Weights of a small transformer language model.
Size: width 192, MLP 768 tanh GELU.
Training: a variant of Adam for these matrices, 148M tokens.
Each number is 50 + 15 x the weight over its row's rms, rounded and kept within 0 to 99. Layers, rows and columns count from 0. The size before them is the row's rms in percent of the matrix's.

# layer 6 MLP down (transposed), 768x192, rms 0.112, rows 514-586, columns 48-95
103:13 69 44 37 36 49 47 71 45 59 34 51 48 17 17 55 66 62 66 30 75 43 56 31 54 58 44 41 64 65 36 51 56 39 74 71 62 23 63 54 26 24 58 56 39 57 43 40
107:51 47 50 43 14 59 51 54 75 31 51 72 40 65 60 45 52 51 41 66 69 67 77 45 19 48 41 59 60 76 53 43 27 59 63 54 44 37 59 77 57 45 53 40 40 49 32 64
108:34 56 19 59 39 33 47 66 21 41 64 74 41 55 60 23 61 68 38 67 64 74 30 34 46 63 45 10 55 43 41 46 75 39 72 94 69 46 52 24 28 49 55 50 69 40 24 33
089:70 61 59 57 55 58 28 56 52 81 58 56 51 53 44 56 47 42 61 77 54 38 38 49 40 44 49 68 41 74 08 52 40 45 69 11 89 66 51 55 65 40 50 55 23 57 79 67
092:49 65 52 48 45 24 58 44 30 60 94 38 48 53 66 43 52 69 47 74 33 50 25 40 53 59 71 69 57 53 65 55 50 57 50 57 30 57 61 73 44 62 74 38 47 28 45 66
099:48 40 66 48 33 72 39 58 47 51 48 50 39 43 44 78 43 41 50 73 55 78 46 33 56 34 48 72 83 62 60 58 49 55 45 70 53 64 73 48 60 46 53 57 65 54 60 64
094:54 53 64 45 66 57 36 61 53 21 49 65 64 41 64 49 60 47 64 40 47 30 40 59 30 65 37 39 49 43 69 51 56 49 32 29 56 83 55 43 59 19 57 52 59 29 38 47
107:49 77 61 60 55 67 47 69 66 50 44 54 54 64 33 20 26 38 50 33 75 55 39 28 51 37 46 68 61 66 38 53 73 67 35 36 29 48 39 67 56 73 38 56 65 37 59 23
079:60 39 35 33 44 53 54 52 37 39 28 38 48 44 59 24 45 48 51 47 46 55 24 44 66 56 50 34 26 36 51 61 69 53 35 01 79 60 42 48 83 47 49 74 73 51 41 42
099:95 53 59 36 59 30 38 49 83 59 45 49 54 37 52 37 31 58 60 13 53 62 58 19 51 37 58 42 41 80 74 66 51 42 56 72 81 43 50 51 16 80 56 39 45 52 45 37
110:46 67 43 54 42 44 97 63 32 58 58 45 37 28 28 64 32 50 45 67 43 31 55 73 40 54 36 31 51 52 65 48 45 73 45 45 31 57 60 58 30 55 63 31 59 18 66 46
088:47 52 35 63 37 55 19 62 21 49 21 36 38 55 44 32 38 46 49 38 58 47 40 57 60 62 53 77 53 40 27 63 39 38 65 47 44 73 37 46 35 39 48 61 67 45 38 46
102:71 54 17 47 52 53 36 51 66 59 59 45 55 56 42 65 21 65 61 39 49 61 53 63 59 32 54 76 09 33 62 54 71 69 53 64 72 65 60 35 46 42 61 64 57 59 46 54
084:58 52 52 51 36 45 35 44 40 44 53 39 60 53 35 57 55 49 52 55 39 64 44 35 57 52 48 46 52 52 51 42 39 37 54 45 44 45 45 34 43 44 43 60 56 48 49 46
088:41 40 57 44 40 30 57 48 63 68 29 34 27 53 52 42 48 64 64 35 37 48 53 24 29 47 76 75 60 57 44 31 74 50 52 56 72 40 28 52 45 54 66 33 32 72 62 47
099:34 43 42 72 49 90 37 21 46 69 44 68 40 58 48 44 36 45 60 38 65 73 40 67 36 45 23 61 67 43 32 65 61 60 58 32 57 57 71 56 42 36 37 69 77 52 55 49
109:52 31 57 65 58 40 29 39 59 42 59 62 43 52 57 69 38 72 86 73 64 72 54 56 44 51 27 56 53 41 37 51 75 23 36 58 46 57 64 40 43 49 35 36 33 48 78 31
122:42 47 48 33 59 49 58 74 27 46 17 51 31 43 31 45 55 58 69 50 58 29 54 55 56 52 71 43 48 55 52 61 46 74 68 63 43 20 29 38 81 51 49 47 65 44 28 29
084:42 54 54 67 36 99 49 57 49 48 57 48 58 50 69 38 48 58 46 70 63 51 37 58 31 39 63 39 39 11 58 57 57 47 43 57 51 65 40 41 54 08 24 63 65 43 57 60
098:50 36 45 54 66 35 43 49 70 77 77 64 63 37 60 40 42 74 79 70 43 46 63 50 70 46 20 81 42 60 83 08 39 48 44 35 50 41 50 30 51 44 41 43 65 61 82 53
111:53 45 48 40 55 44 43 33 62 98 81 38 56 49 64 76 32 52 29 69 68 73 55 45 58 49 38 68 47 46 34 47 44 95 18 48 40 66 33 29 49 52 14 48 43 45 53 80
089:49 32 83 33 39 48 44 49 65 51 52 40 30 65 46 33 55 46 45 47 52 44 52 40 63 09 34 37 50 20 47 54 49 52 37 71 68 65 46 35 46 58 41 63 41 50 37 74
089:44 55 53 42 24 37 28 49 56 67 39 18 61 63 38 63 42 65 68 64 34 50 39 58 72 61 67 11 44 19 29 58 57 72 37 17 65 80 47 43 62 29 40 49 29 67 50 46
110:15 70 64 52 13 55 62 40 50 69 49 75 86 48 49 38 65 43 56 63 40 36 44 60 50 39 50 52 37 48 59 27 31 57 38 60 32 39 58 58 45 51 36 66 47 43 50 29
091:49 51 44 56 87 72 30 26 63 78 38 49 31 80 70 50 40 41 70 48 41 45 39 67 61 58 48 66 34 53 56 33 56 66 72 82 40 41 44 53 47 32 44 60 38 55 49 50
105:40 33 51 76 63 59 29 56 55 33 50 55 54 50 24 62 43 51 26 29 43 51 83 83 54 69 37 47 59 40 44 65 35 56 51 34 71 48 34 40 60 38 41 54 37 57 39 72
091:56 45 27 48 47 21 43 69 31 34 66 30 63 66 54 36 48 34 62 36 55 42 38 29 26 48 60 57 56 26 43 43 32 61 65 64 45 58 48 33 45 55 47 35 23 61 35 77
102:42 44 43 46 67 53 47 55 92 53 36 39 74 45 22 77 59 53 78 49 58 48 37 62 52 38 47 44 26 17 53 63 81 45 49 52 46 67 47 47 36 34 49 34 63 61 55 60
100:49 57 39 37 41 69 81 21 65 55 33 59 47 53 32 55 50 38 48 55 48 48 64 37 60 18 64 60 60 28 36 49 56 46 64 67 40 41 55 27 62 52 43 78 53 52 64 36
107:56 49 67 64 34 44 72 62 54 80 45 53 58 62 57 38 33 40 25 51 59 45 66 51 44 85 25 68 39 47 54 40 43 59 49 74 50 54 64 36 54 63 76 42 54 62 69 57
094:39 61 31 57 41 70 52 80 44 60 50 50 55 41 48 27 45 64 35 44 60 45 45 49 60 51 80 56 41 62 33 45 38 50 37 55 47 73 71 56 56 24 43 40 48 23 42 46
097:51 48 13 53 40 18 60 57 63 46 45 48 52 21 31 48 50 63 59 52 72 39 53 43 67 28 49 41 45 37 47 59 28 56 39 55 65 65 39 55 50 61 53 55 57 42 38 29
103:43 51 81 45 23 55 63 47 62 35 60 45 10 52 48 45 64 45 52 29 33 46 60 55 37 55 60 44 65 71 48 42 36 71 61 48 29 51 88 64 23 62 49 45 41 49 61 29
097:59 66 34 51 49 56 24 30 15 50 37 44 44 67 42 63 40 49 59 55 43 44 58 51 63 64 28 60 35 54 49 68 29 59 42 58 49 53 50 80 33 21 62 70 46 76 53 43
092:30 44 19 59 66 50 74 60 51 85 75 57 40 41 47 41 57 30 54 46 73 39 58 58 02 48 60 69 66 63 65 68 57 38 51 44 48 55 45 44 40 60 44 38 47 51 38 47
086:69 48 45 63 52 62 34 47 30 51 39 49 45 48 22 35 59 33 26 38 49 70 50 38 51 62 52 42 50 25 35 48 44 38 42 86 44 55 45 37 38 44 49 63 55 52 54 41
099:57 40 39 45 49 68 63 66 30 10 53 21 50 57 48 50 37 38 47 66 50 31 61 49 55 66 64 36 66 87 54 63 46 71 59 24 61 63 59 60 29 42 61 43 38 42 61 52
089:21 61 60 61 62 35 67 32 44 54 47 59 60 50 49 30 50 36 43 30 64 52 29 34 37 39 41 45 69 33 40 56 51 33 67 99 63 63 65 33 41 45 43 75 65 46 54 60
085:43 73 52 66 41 50 56 52 62 43 35 52 43 63 41 17 46 32 50 54 53 36 56 30 45 59 46 38 48 39 34 51 73 77 33 52 69 59 54 71 63 55 43 57 38 46 65 60
102:61 65 44 61 37 72 38 34 27 41 52 43 19 52 86 51 35 34 54 64 65 64 56 51 38 17 50 35 43 62 70 26 40 44 27 56 63 84 56 64 60 60 49 37 66 46 29 40
103:41 53 58 24 40 63 52 36 46 63 54 49 43 44 51 50 50 55 40 51 56 68 31 65 55 40 35 46 68 35 43 52 70 42 63 77 36 54 64 33 19 37 40 49 74 49 48 44
116:37 60 53 54 54 52 49 68 42 29 48 64 45 58 77 40 74 50 67 57 44 65 37 37 42 43 27 71 65 76 35 61 43 75 27 64 66 30 38 78 43 63 43 62 30 54 67 29
097:67 60 45 53 31 28 35 63 81 45 72 59 42 73 49 34 39 60 39 75 76 23 45 51 54 52 60 46 25 43 42 62 54 58 59 39 73 56 21 39 68 45 52 50 49 55 59 58
096:17 46 35 41 68 56 41 50 58 65 38 57 67 70 85 30 66 41 64 32 16 29 46 68 52 31 51 55 25 76 48 46 64 48 68 19 67 39 50 38 68 23 45 23 35 49 52 66
099:59 22 46 30 63 45 55 65 43 46 22 31 27 56 67 40 46 41 58 58 33 26 52 30 40 61 27 57 52 37 63 48 79 65 91 58 23 66 52 42 43 47 21 69 49 84 59 50
103:63 78 53 29 54 44 54 35 52 53 43 46 46 49 46 38 59 68 67 56 85 26 37 71 37 50 40 45 44 68 49 65 51 62 43 63 28 47 43 69 46 83 58 44 31 54 52 35
112:74 52 53 50 52 22 41 62 53 50 25 28 55 40 60 40 68 29 49 30 51 46 51 52 32 34 66 82 68 34 64 82 70 54 49 74 64 40 76 57 36 56 42 63 78 41 63 47
087:66 25 34 69 37 47 43 57 50 35 33 86 42 42 49 43 13 34 40 40 33 49 42 44 52 31 67 40 26 46 75 57 31 24 44 61 35 57 41 78 65 53 41 45 69 51 61 47
106:57 25 34 68 32 38 45 85 50 77 23 36 45 51 33 34 38 54 58 60 41 27 56 50 39 52 60 34 48 61 44 60 32 32 52 35 27 30 38 80 74 77 50 40 68 76 47 40
101:52 49 39 30 51 48 41 53 52 47 10 28 33 65 58 68 73 50 35 58 30 59 53 64 23 70 56 40 42 36 77 41 78 21 40 63 25 40 53 65 35 49 65 42 81 18 26 46
104:33 19 66 41 28 69 52 52 35 66 53 56 44 62 52 45 41 24 56 49 71 52 43 44 67 51 50 38 50 57 27 99 68 58 23 75 53 64 61 46 42 34 24 45 49 44 41 50
097:54 44 55 44 69 34 55 50 52 70 57 27 26 65 31 77 32 41 32 61 66 56 75 64 33 47 57 66 55 54 58 40 56 48 51 48 40 53 51 51 44 52 32 49 39 36 36 46
116:49 58 40 55 32 43 45 60 46 36 24 29 38 49 61 70 78 57 67 71 62 31 54 66 40 59 39 47 43 61 33 73 52 59 51 31 55 47 43 30 77 48 72 42 01 29 50 44
095:49 55 43 58 40 40 78 34 46 53 27 46 42 45 64 82 36 59 35 34 48 62 90 36 71 60 44 67 24 76 76 40 52 62 48 31 62 34 30 61 46 35 70 43 32 47 38 38
086:47 31 60 71 46 63 59 69 60 38 50 50 43 68 39 67 58 54 50 59 64 49 55 47 47 78 19 47 49 41 57 74 47 76 49 55 64 37 61 46 30 39 61 26 43 62 55 37
093:50 50 46 28 51 39 68 75 39 51 38 57 30 51 45 32 53 39 55 25 58 78 45 33 68 47 82 56 42 67 37 66 68 63 36 21 84 66 99 44 61 39 25 56 70 63 60 76
118:67 82 31 50 47 55 29 24 59 71 53 49 54 33 59 26 51 43 56 42 53 60 43 54 56 48 49 34 54 41 48 25 45 38 68 46 63 54 43 71 71 53 70 57 68 59 26 55
110:72 46 40 30 68 45 37 57 56 55 61 49 52 64 12 56 70 36 51 46 42 60 67 56 42 53 63 40 50 58 67 45 22 51 86 24 51 55 44 59 58 48 73 60 35 79 33 38
086:32 38 31 38 68 39 53 40 36 57 40 37 40 34 44 55 59 64 50 46 57 45 54 37 40 56 35 44 32 43 25 46 64 51 56 84 38 51 42 20 44 42 29 41 10 65 50 64
109:40 74 49 49 35 31 61 28 64 48 47 59 21 55 47 43 56 23 67 44 55 46 34 50 49 89 45 31 35 61 84 66 55 35 52 62 57 46 61 61 55 74 17 80 68 55 50 49
102:62 49 78 66 57 52 53 57 52 73 62 41 63 60 60 48 23 46 41 61 37 69 27 68 27 35 73 51 41 33 87 50 77 56 56 77 32 64 31 86 46 68 59 35 37 50 46 51
116:71 35 43 74 53 45 47 56 56 45 54 40 24 62 43 68 53 48 50 37 20 46 56 62 43 33 34 58 26 38 55 27 24 18 66 62 42 79 54 16 47 21 37 41 45 66 43 84
109:57 71 54 48 46 31 40 40 58 81 45 50 58 48 48 37 49 23 38 16 37 17 64 37 58 45 39 51 74 66 68 54 59 53 71 83 65 54 64 48 46 56 27 63 51 45 55 42
087:48 76 60 61 56 40 62 65 66 67 58 62 63 70 51 64 25 50 63 39 37 67 38 31 31 50 25 30 42 20 58 66 47 64 42 80 59 56 56 59 62 50 42 76 73 59 46 40
100:65 43 68 58 46 59 31 76 63 18 36 26 30 78 36 62 26 67 30 70 76 85 50 82 31 41 45 44 45 51 82 41 45 70 38 70 60 46 32 37 48 32 54 64 59 81 63 53
085:38 48 40 72 51 79 59 48 08 67 48 15 59 35 60 37 64 27 45 48 38 39 37 29 59 56 61 65 59 64 48 46 42 66 06 58 46 52 48 50 39 34 53 40 67 37 37 52
089:52 63 30 52 63 57 55 33 53 31 46 40 76 63 49 57 53 30 60 45 65 61 47 49 68 43 83 64 30 62 44 60 23 26 35 31 58 64 57 64 38 56 50 61 45 53 43 65
102:66 66 52 54 60 33 29 29 63 57 74 46 54 36 47 36 25 47 54 59 33 62 49 56 53 56 40 67 36 30 54 39 55 38 36 33 69 41 34 67 65 35 46 70 37 68 63 53
093:68 34 32 59 88 20 63 40 46 69 57 45 37 52 57 41 57 40 36 61 31 31 56 32 67 52 35 44 36 67 46 54 49 49 68 74 31 35 66 74 45 43 60 27 92 65 39 40
101:32 43 52 48 64 31 72 50 50 65 45 72 48 64 67 57 47 43 68 46 41 48 34 22 41 48 58 52 54 06 30 52 48 32 48 56 71 48 49 54 33 30 55 39 49 46 57 25
112:43 53 43 59 26 51 35 78 64 38 51 50 55 87 17 45 60 31 43 51 51 40 52 62 59 45 61 59 60 34 60 64 55 49 75 49 29 33 33 76 20 40 49 73 42 40 64 33
114:35 61 51 46 62 40 64 57 58 50 31 57 38 70 24 29 54 39 48 70 24 33 69 49 62 31 55 40 52 42 36 63 99 46 38 42 91 37 58 56 50 40 37 14 47 45 51 67
105:61 73 12 51 47 62 39 35 66 41 49 46 41 21 60 59 53 41 60 33 67 54 45 51 21 55 33 42 80 58 40 76 49 47 61 39 49 79 17 51 37 60 63 52 68 45 54 47
# layer 6 MLP up, 768x192, rms 0.108, rows 515-586, columns 48-95
106:61 50 23 13 26 41 38 49 36 54 82 63 49 38 33 62 72 70 48 38 76 55 58 50 41 53 34 56 52 70 47 68 33 43 43 27 56 51 54 65 45 47 61 23 44 41 36 72
106:22 51 84 30 58 55 56 35 50 35 50 23 24 40 33 63 58 42 63 44 54 41 29 39 72 54 51 54 41 63 57 64 52 50 42 11 39 63 36 52 37 48 50 15 54 34 39 68
086:27 62 75 68 68 51 50 43 50 31 68 51 51 68 72 42 32 64 66 41 54 71 58 72 55 46 43 27 83 55 76 48 59 46 24 29 46 25 63 27 83 43 49 52 68 55 65 58
088:42 37 48 65 55 75 36 45 45 62 61 33 48 28 50 54 30 79 39 36 49 41 57 87 61 55 49 44 58 43 27 42 81 37 85 40 63 31 58 55 51 54 40 51 43 51 55 71
106:28 65 41 37 17 50 19 29 52 61 39 43 79 58 63 40 55 70 54 71 61 44 50 51 65 66 68 47 15 66 30 52 42 41 47 38 40 70 32 39 29 66 58 51 58 51 48 32
089:51 35 64 39 47 31 48 59 27 45 67 16 59 46 38 37 35 62 79 40 55 55 50 19 48 32 54 61 31 58 48 35 63 48 73 53 60 24 52 35 46 59 72 21 38 58 52 42
105:22 40 51 63 47 39 65 51 35 25 87 57 43 56 81 81 66 75 20 69 76 23 59 73 35 66 33 20 51 18 22 21 66 55 62 52 48 49 68 16 50 60 43 69 54 56 40 50
083:71 65 57 44 54 17 62 80 64 71 59 70 47 40 41 52 88 71 38 59 62 32 60 56 30 43 49 39 54 59 16 37 08 42 74 77 65 51 72 40 42 78 45 55 31 61 37 70
103:37 68 52 47 52 68 38 37 32 70 39 30 98 46 33 46 56 81 69 41 50 20 42 58 99 38 55 52 28 54 70 56 55 41 31 67 34 73 28 72 48 51 48 60 58 55 55 46
113:54 50 68 51 50 51 12 64 49 27 51 55 40 32 46 56 69 28 42 44 36 42 35 44 44 27 33 60 37 35 29 54 57 47 45 29 79 64 67 29 73 42 60 41 28 50 37 80
082:53 60 57 54 53 44 24 68 48 68 39 78 68 63 80 38 69 67 56 49 69 30 68 68 63 85 28 16 31 55 30 62 60 32 58 44 41 63 62 34 71 61 61 67 78 43 74 30
104:49 56 68 61 54 74 31 53 45 63 57 28 40 58 65 61 74 57 74 43 60 18 58 66 71 51 46 41 54 54 14 69 70 56 70 41 53 44 48 62 56 68 52 38 69 28 40 69
084:69 68 48 36 25 24 44 37 39 36 55 53 68 14 49 59 67 65 60 47 76 67 53 44 63 56 58 47 55 55 38 95 55 41 47 50 53 41 18 37 69 55 71 53 56 27 57 32
089:52 29 80 53 51 66 66 61 37 57 25 45 19 53 24 36 32 58 66 53 60 53 39 46 71 53 48 79 63 89 42 50 45 57 59 54 43 15 56 49 69 40 61 61 44 47 55 49
100:48 80 48 07 49 43 31 83 46 72 57 46 38 34 41 49 73 55 48 03 79 45 51 69 39 63 77 48 39 52 47 33 20 37 39 39 24 53 61 57 35 39 73 31 53 38 26 50
109:49 49 34 72 43 66 36 16 23 32 76 72 67 45 57 87 55 75 37 66 49 46 63 57 71 50 43 45 54 59 29 62 46 40 49 63 69 47 73 21 66 36 49 67 43 60 24 79
120:60 61 50 52 52 47 41 52 61 36 53 53 48 45 67 46 59 49 66 35 81 40 54 60 45 34 45 41 59 41 43 63 57 61 55 60 77 57 53 48 33 28 83 39 34 15 45 38
077:37 55 37 24 39 40 58 58 24 45 56 37 82 48 18 71 53 45 56 49 47 72 62 18 41 66 56 64 75 63 41 49 42 25 51 56 36 53 42 53 43 66 73 18 15 58 41 52
100:44 51 59 55 43 54 30 31 26 45 16 18 60 75 52 67 46 31 47 34 44 53 49 68 37 45 69 44 55 69 24 64 56 79 51 80 47 50 89 63 87 72 67 56 24 32 38 43
113:39 32 63 30 54 51 49 48 57 77 80 41 20 58 39 46 66 54 42 50 63 48 37 58 43 40 61 64 50 42 25 23 29 48 55 69 32 37 59 50 35 62 65 49 28 45 51 53
080:47 58 22 66 61 34 48 59 42 71 63 23 42 47 64 41 44 32 47 41 68 39 65 33 45 65 55 74 39 48 33 28 21 00 23 48 36 47 47 44 61 63 58 44 44 37 73 43
094:58 61 41 40 43 70 44 28 41 29 61 31 39 41 49 56 90 44 75 28 68 60 80 44 43 43 48 89 64 51 48 65 55 46 48 35 60 33 64 40 47 60 80 37 55 35 53 53
116:73 47 54 36 41 63 57 55 44 27 63 57 41 43 40 59 48 44 62 38 69 45 55 52 68 48 80 48 54 58 62 59 32 45 71 30 66 62 52 58 45 40 59 26 25 20 29 88
082:41 66 52 55 50 27 50 42 43 33 77 33 62 48 55 37 51 47 63 48 70 45 46 45 45 55 67 54 60 35 43 57 63 43 43 50 02 40 39 31 87 85 87 54 32 48 66 68
105:49 67 37 29 65 55 42 68 48 22 41 36 44 23 33 46 46 45 70 57 40 71 52 14 46 65 49 63 63 86 49 73 65 46 38 50 44 58 14 53 55 33 57 47 57 65 54 60
092:33 88 87 41 64 73 27 53 69 33 61 55 52 52 58 57 37 46 39 66 52 56 61 50 58 49 41 33 29 80 48 65 41 63 39 26 67 35 44 57 45 58 51 65 52 38 37 34
107:70 45 41 54 52 42 55 23 06 45 76 39 51 44 66 36 46 53 68 50 47 48 51 51 74 56 43 63 73 59 52 46 32 26 44 47 70 47 47 52 63 61 66 77 45 65 66 55
101:63 47 61 08 57 76 60 40 57 75 44 36 68 53 42 47 67 57 23 48 66 27 51 45 57 92 54 53 36 49 20 44 64 57 39 62 36 57 73 38 52 68 55 18 37 30 67 63
109:46 54 50 29 38 36 37 23 30 20 40 27 46 54 42 43 62 53 43 21 52 53 57 25 60 60 54 35 52 58 43 16 44 35 69 50 52 37 58 57 33 52 61 46 49 49 30 69
085:55 78 78 21 41 10 47 41 35 13 45 30 64 53 47 62 62 46 66 26 55 42 74 76 49 53 48 41 58 73 67 67 06 59 34 48 48 28 39 35 46 48 78 58 64 30 60 57
093:59 56 78 54 68 18 56 40 42 58 50 39 44 45 44 55 77 62 60 36 30 36 50 48 79 63 68 68 44 83 48 51 18 52 31 62 57 42 57 40 43 59 57 58 69 15 43 77
105:39 74 36 38 34 66 50 27 38 56 73 35 43 60 70 63 38 42 23 43 74 39 77 63 25 26 46 53 58 56 68 23 55 46 57 13 46 68 50 40 65 51 50 25 11 21 64 70
097:55 23 41 77 64 61 60 54 59 71 63 57 46 54 90 82 44 46 69 40 53 56 65 57 32 36 62 54 48 44 65 61 48 29 61 28 46 72 31 43 51 43 47 34 45 53 39 64
090:39 63 61 45 71 40 41 53 63 39 29 20 52 31 37 36 33 49 50 65 65 33 45 51 54 63 75 56 53 35 15 62 26 81 43 57 48 70 65 54 49 64 41 38 45 55 54 79
088:51 42 53 30 43 37 29 73 19 68 54 30 52 31 46 83 60 53 39 44 35 56 73 37 54 48 41 64 28 39 36 73 39 31 47 50 33 41 69 47 63 53 46 41 45 28 43 84
097:34 64 49 80 54 42 56 60 35 61 70 36 69 64 34 61 45 27 55 40 43 69 40 37 74 72 56 79 40 63 55 60 57 49 68 57 17 31 75 63 62 73 54 58 44 45 62 66
085:50 51 53 74 55 39 14 54 59 41 59 16 73 49 43 69 87 79 47 34 42 44 75 79 37 58 50 61 34 69 46 24 51 60 22 44 55 61 47 65 52 63 61 52 74 50 44 49
076:51 38 40 15 64 52 56 58 56 32 72 42 83 23 68 70 40 36 51 53 71 45 55 64 40 61 48 51 53 43 47 34 09 61 74 50 62 53 50 42 65 71 58 52 47 22 70 54
104:69 38 52 35 58 44 43 59 29 13 51 61 53 76 24 68 16 55 43 68 60 52 60 36 60 54 75 38 50 53 58 54 49 47 54 37 00 66 27 35 58 39 66 68 43 62 43 99
109:60 48 48 48 41 48 47 79 31 41 58 25 52 45 55 53 37 57 70 26 43 58 64 14 56 47 26 46 28 61 69 32 64 46 70 46 46 49 58 55 43 61 45 57 44 69 42 27
111:42 50 54 42 53 71 49 37 25 63 78 41 57 64 42 86 56 53 53 34 40 44 57 66 74 48 59 48 44 56 65 31 40 47 66 39 49 47 51 44 42 52 53 00 57 55 37 60
092:40 14 54 62 71 66 48 35 19 51 60 54 38 70 39 69 30 51 69 36 27 67 73 77 31 77 52 39 36 29 44 52 54 82 52 44 49 24 27 62 36 47 47 33 40 59 44 59
100:75 36 54 51 62 31 30 46 58 36 47 29 72 52 58 39 81 68 55 30 54 24 58 49 35 67 59 47 60 42 49 49 20 38 26 74 35 87 69 28 34 49 61 46 38 46 75 23
102:62 60 63 44 46 33 44 44 26 64 61 47 41 40 24 45 74 24 58 49 52 44 50 41 60 49 58 45 48 55 50 48 68 51 21 61 86 54 43 51 58 58 64 44 48 28 32 33
109:13 54 50 25 55 45 35 45 53 44 56 24 45 31 39 39 54 63 31 39 39 32 58 37 60 40 63 74 57 23 53 27 60 58 84 35 49 46 63 56 44 50 60 32 34 37 10 63
109:44 45 65 54 75 53 51 45 44 42 52 63 41 50 53 51 66 69 56 55 52 36 62 58 52 58 74 45 39 29 57 53 57 38 49 63 29 43 38 34 37 36 64 73 34 76 53 76
089:59 45 41 54 18 53 59 44 49 20 62 56 49 59 34 72 27 25 60 71 36 56 61 59 72 50 63 52 63 84 54 64 25 39 67 52 42 35 54 65 67 60 51 40 62 49 45 56
102:71 60 43 28 70 47 54 54 29 37 40 32 65 46 54 65 31 61 67 49 57 68 65 35 37 57 53 36 35 85 38 27 55 71 49 43 38 60 51 68 41 37 55 41 26 28 57 40
115:29 56 54 43 43 34 66 44 50 76 53 51 56 28 54 48 69 56 45 49 26 25 55 48 88 40 71 55 31 33 63 55 23 29 63 34 27 68 48 72 31 55 32 44 53 51 36 73
104:50 48 62 72 68 29 23 45 62 47 45 36 47 55 63 81 50 48 44 32 58 50 46 60 32 99 73 45 22 33 60 54 50 51 53 56 48 41 21 60 46 60 81 56 50 43 30 61
102:76 68 47 46 65 47 41 55 46 32 60 39 42 54 40 65 67 56 85 33 49 67 62 39 65 51 52 49 37 51 36 66 55 35 51 60 61 30 53 30 42 51 65 21 54 38 41 66
111:69 68 48 37 37 73 59 50 35 39 56 74 39 17 40 41 66 51 86 55 38 43 51 64 62 58 60 77 23 71 53 51 43 40 39 55 55 41 63 75 45 45 62 42 72 43 43 69
095:88 59 45 07 47 41 40 44 35 63 59 33 51 57 46 44 56 76 35 50 38 53 45 48 54 63 69 36 41 52 75 19 50 52 41 26 55 75 34 61 46 33 51 35 46 42 57 58
093:42 53 26 54 55 47 57 69 60 31 43 59 44 51 82 84 58 58 67 22 70 43 49 56 36 32 99 46 52 30 28 35 41 50 36 62 56 35 51 25 68 44 54 34 53 41 73 79
093:62 53 54 48 68 47 47 58 40 49 53 53 60 77 37 66 37 29 55 56 37 55 57 25 76 66 55 53 21 66 64 49 37 18 32 23 06 45 44 56 40 53 73 43 30 55 48 48
114:67 56 44 74 75 39 81 56 42 62 29 73 36 30 52 47 46 65 60 50 35 68 60 39 60 29 51 76 50 59 69 42 34 51 54 44 65 37 55 54 16 43 63 57 46 35 46 69
109:57 35 34 39 44 69 27 65 56 26 33 38 36 80 39 99 40 36 59 44 74 63 58 48 41 72 70 41 41 48 56 60 68 74 39 61 32 56 53 45 45 50 57 64 39 47 24 69
080:52 79 68 51 46 27 44 38 71 35 36 67 67 16 86 40 52 53 37 32 36 45 61 84 64 42 33 42 33 57 38 66 50 52 49 35 45 43 50 42 63 53 33 42 79 41 59 32
109:46 40 41 33 53 61 26 47 40 46 51 13 39 52 35 75 62 35 51 55 57 34 65 21 52 51 65 75 64 64 18 78 21 65 51 53 73 65 26 50 58 48 63 53 63 52 06 69
099:40 38 33 30 62 37 33 63 37 67 66 31 57 58 92 22 50 71 37 50 50 15 59 73 54 62 53 82 41 56 57 60 47 35 61 53 21 61 45 47 27 64 53 57 58 53 52 65
119:51 31 46 38 53 67 66 55 40 22 61 54 56 46 64 73 60 54 48 43 46 44 78 58 68 75 55 52 28 34 31 25 51 80 26 40 65 62 37 24 57 52 47 35 54 54 36 43
107:61 35 67 22 55 52 41 27 51 59 32 13 48 31 59 72 68 70 62 39 48 41 45 39 88 28 35 45 44 61 48 47 42 41 32 53 56 57 62 36 35 42 46 15 52 47 40 68
086:48 77 72 38 65 48 36 62 55 51 52 65 66 33 53 44 63 37 68 44 58 44 64 54 51 54 83 80 41 50 54 44 35 42 37 61 14 59 33 51 50 61 69 47 63 38 67 52
103:56 46 55 51 81 12 39 23 35 80 78 40 49 43 72 40 54 69 44 43 46 60 51 43 81 61 43 43 35 67 61 52 52 22 65 29 28 84 58 51 45 35 66 65 25 29 35 54
080:45 19 60 55 48 65 46 48 49 50 46 60 45 56 38 55 52 35 76 52 44 72 43 54 58 79 42 54 41 76 61 22 53 54 41 38 48 20 44 50 60 55 82 55 30 69 63 41
084:52 48 79 38 53 64 74 55 46 27 43 61 49 35 30 58 51 59 53 41 06 58 62 15 74 45 37 30 41 55 57 50 51 48 34 40 47 31 46 53 64 35 50 25 64 36 22 41
102:46 47 50 50 59 51 58 30 83 59 39 46 33 40 35 32 79 51 54 50 23 58 57 56 75 20 63 14 57 28 46 57 48 35 31 48 61 75 31 43 37 44 53 55 61 54 73 54
091:65 58 46 56 66 50 52 50 51 65 54 59 76 54 57 63 52 35 36 25 57 37 85 46 60 40 57 19 45 45 48 40 58 62 72 35 81 50 46 43 60 63 68 42 15 47 55 45
103:46 59 71 50 69 44 38 19 63 59 54 37 50 59 59 42 47 67 66 50 63 23 50 42 48 80 44 40 48 50 21 60 46 32 39 69 67 10 37 43 69 77 64 56 73 45 52 56
108:27 64 54 73 46 56 59 38 47 54 52 55 70 42 42 56 46 51 43 45 42 26 56 51 70 40 70 50 28 49 62 55 60 26 68 32 46 21 61 59 63 68 37 57 48 43 57 59
113:41 19 64 47 43 49 58 34 24 55 65 55 59 30 43 65 45 72 40 66 27 53 56 55 50 66 64 62 47 45 48 59 62 59 36 71 37 53 71 44 73 40 58 53 55 54 53 59
101:57 63 72 63 57 41 47 47 65 67 58 32 73 60 39 45 45 48 63 50 68 12 61 47 38 58 56 52 55 40 43 49 14 45 22 68 37 38 64 15 58 52 57 56 50 67 69 74